config = dict(
    n_layer=23,
    n_kv_head=3,
    vocab_size=1024,
    parallel_block=False,
    init='trunc',
    init_std_o=0.0,
    init_std_down=0.0,
    lr=0.00896,
    beta2=0.98,
    weight_decay=0.06,
    lr_head=0.0158,
    grad_clip=1.0,
    schedule='wsd',
    batch_tokens=[65536, 131072, 196608],
    seq_len=512,
)
Each number is 500 + 50 x the weight over the matrix's rms, rounded and kept within 0 to 999. Layers, rows and columns count from 0. Numbers have three digits each.

# layer 4 MLP down (transposed), 512x128, rms 0.254, rows 282-292, columns 0-127
434506515476445477542451474532460522483497452494443461415442547443468490489519461519527562479509417467402471426545524489534514516499532532414540447502555411492520467549504611490470550468537463494534483435524433453494485475453486565475512506479496529510513534438435511585513521449575511563462563533487496536502473553551517447511517594475554424460483472542501534507503438491486460503529
490488481531484431446543562442548546516494508441526493549446532546500509534559490479442478530388507407483523538573428541389499510529553559521503519503471481474444434440519631553526510496496595457512510619446506487590489529476507464409493497542383457466431439535523497446496466535463526446442546519501535467506494605478545480587565472510552458473466466425474480511504525373512457485558
572443525454556530525448509550577459538435472497516493480532532551474624592529444603518441521479460506540476604591473481519463467539459515486475489562525444483481485549513478530473421516537593544527358461460489462424614505545401377531501526406518456507499555554652480523540577466478595495603558496453436499660442465468619518573490508431487639443481581535422445388569462514457450505508
526515552506462503431519505498463469518534469496531496478556439480561484525518535531441498523484532535561431507495533614519477546520539479418451507547444475492490481489499446520498475515476528466485445480557514477546489460490529498451445484505483465512425395519521477551437411547530435511520517484489568502457574492384553528545460469499470479457479550549435454521545425585501521472487
493475500438564435471505496462513508513571563448535497514488459520485515528543479459487494460527478517444515459460547526406543515581447546463460514490514440483426502433541478452549434506493505484499491465539526432441509528454499519453458486431484475464495482509458491513512517513554476446484419471474515494424389478495443480451582459485506554481479430515459490501531492537460560438449
378453496441506521494498502486514494452532507563486478434361500445538484540456526459470499552433493465460510527392407523512499521489509530497426517472558558503487496508558537515499498391459505491515548475535475479542535508485368477497513448538472498555484518518458437392528488494497466509540480437442495461395472503509547523420494460404530493378477438506528465442488516435542465497454
457493517611542585499560476477507523527515457576460486494497494443505477430508534473492469426527438538573444439447560538600541597510517462546473578496463443558502501564553597502508479446427500528473512490498471475580484516521525463516544582489472488548518431592529551560495586479463562542471558459542574585457478460542442436593505521502478427452384520517540474634490486566529487475459
525469553542498508496450578528544545554492467530517541476531406588479469517471444504507493545536472493535550532442465474447463467417498493594549492576489474599458433448441484451447490607479551493578519499595481530467486548411515538457502483521463450411491531454533534446525453413450461472501582464492486534496513478479444535486521357485541478459501486535517423477414541535494500497565
526497443542410490512537481515512548518522501512496459514468547462466490426546461439458452516522523454492509489482471526509484500474516492487462450422482481410446503490498520519520536454501412508522542573464494572528504568505522463459502512487491495555451412507442654509506442458516477469478515573488531493578486572550494530498514404540436534506488533499481446489499486499497441576492
416549513500495506516518475490478488452522506538581564468427421532558579469555477579487529470531489523467487540507543585498526477550546485552457471520538465441495557546523552512544518475531591476469549465552462484457553424541473517514552423458498478478514503493442490518454466444557475527487490467526544435546487552543471529558504462448510469539487532386496506538547482487476465550441
457489503519509429494599491526483414533523551505630443516454584501521480473508486543486564508498578516482497498480466522472535489631519495459476551582548507560490531444548458476474506500441504572518585559515513490483458501642532461494624556628500438572545550550517528477545515610544586493558477503555536507516411547539432562461506488540474468457548563492484540509543581468566457471379
# layer 4 MLP up, 512x128, rms 0.303, rows 283-293, columns 0-127
459517472554509478475515372436555416504566496511557481520568402482426534484483499510444507496497401475479495453466528477561522528407527551523645585521618409436460527569462438514525502533496461528531479525570547483552469580444506548533542472435520451417524526518551505454496490525535492560515550551499454468536507500488516506514551497581530475543533540397406528548450421494521369494483
623467516448469525459457458566566431493574466540527549503529468517416522571458483489472545473463502427527508595504490421532506486469393510557476572489538570499525415500439507523519391487531490581626426439454523518490428484548482442465524544484514475443529467588519494495495477460463532464456478625469429547457435447505529522594483481549504513527540397456371458336476433502452452662492
504449481503519522474509514494439546484539550475523458455482477550528526581534464478538493453488485462462371472448557507523535544485496538506423492569457531480511522464562548491491484499476478448474438542474501543525552458513443469488449511475491507441464412444471455507432497525392421432460461499561516438520574432450572524534390480503499476508513482524525440528524440493528506519523
474488467522546537521528522489491429510458522514510482490497518480514538490547454496505473495535525453534500445507526503465543528514533503486474584553539503543508500506567487488432472509546491477449504453520490518437530515430516505497526586484523494515484540485501508441524495482496557472533490460492495486478510525479429490533430556481499452492475460516461585503497504511503473494458
519502532515519528421486501459481472466523576536486423499522470556505469548501536494565530524468513489459507537502510477519507453526461493464454411575416560537501495506432457517495469518535465500498481433552459519537507464497521525506523482484571441563489518459544471514475416460468434429478468545482504483538475533515511546492533469504480470426488527548607569444418542460569541461488
553523423376465425517476593521531532512407505438570524495532535591507468575540503550501588582599584490481522541534472480456463464525500559486480471473522512454500494449487403511463476527636513469533529496546485597412479469530475550544466452559498490487482595490490438478544416543493435563569449521441477417508519625486523619454482474445496534467636544501489554412548535427541512503540
486524555356528514527407386419571436577455459509522641501551492385450460366483400585460520452543513622515523478484555536479498422492519525363602572472491603514590607582534517471429528475527526435457449463503489496470493469508495488491582490503449470522571488432538462541468448601519498572492442468497449488538552552558490535488517495451505522434492528529454515587509473499445487546532
562451440507530579534467519530523510512474521492520493530498534524528503485526488510498496538493483457552530524447515544531485497480536501486475506455556487467510492475508487550446511474491532398438539501493538528500476459519491453524565421513551412497539520485462522503504572510584501489510527468502471569505516497527498523422457578467500520453479478542494548544514454533514452503458
491547419492476474517568540588453450436598521519436536455518453547504520473445530465466540506414506419420466514554561489472519556517514456448481594524517421478505472498499478485464541453465528440515507472549451577490472481543526487474615527508476522547565441491476526486501476574462482468495524451509475419480431499455508535467536573520467473474517469524539469497518419554455464436518
495525469539579487531474472516532457471464564538529649511445451502512575538490468501476557488505461415509505561493500542543467494465467412567511550550473476474444491514583411617491587520454517408437513488514544529500586408542643509444660458558515440523428460471615539616505507488598440601503577492529424534546590551449445437401557531464484559461487468507499535514455553543511461483481
488569508528448559478589395452567551477591485457551596492480496509577436476613387468570562535579463461562516468500507429588507468456545467554558444506560374566556439456556497438437627436526495454436512494430494449595513541444524468477534542465405470590535475543415478423491553482450523425441509507505526439462613471440499464478512500557485594501448575463505540438423436564522517570528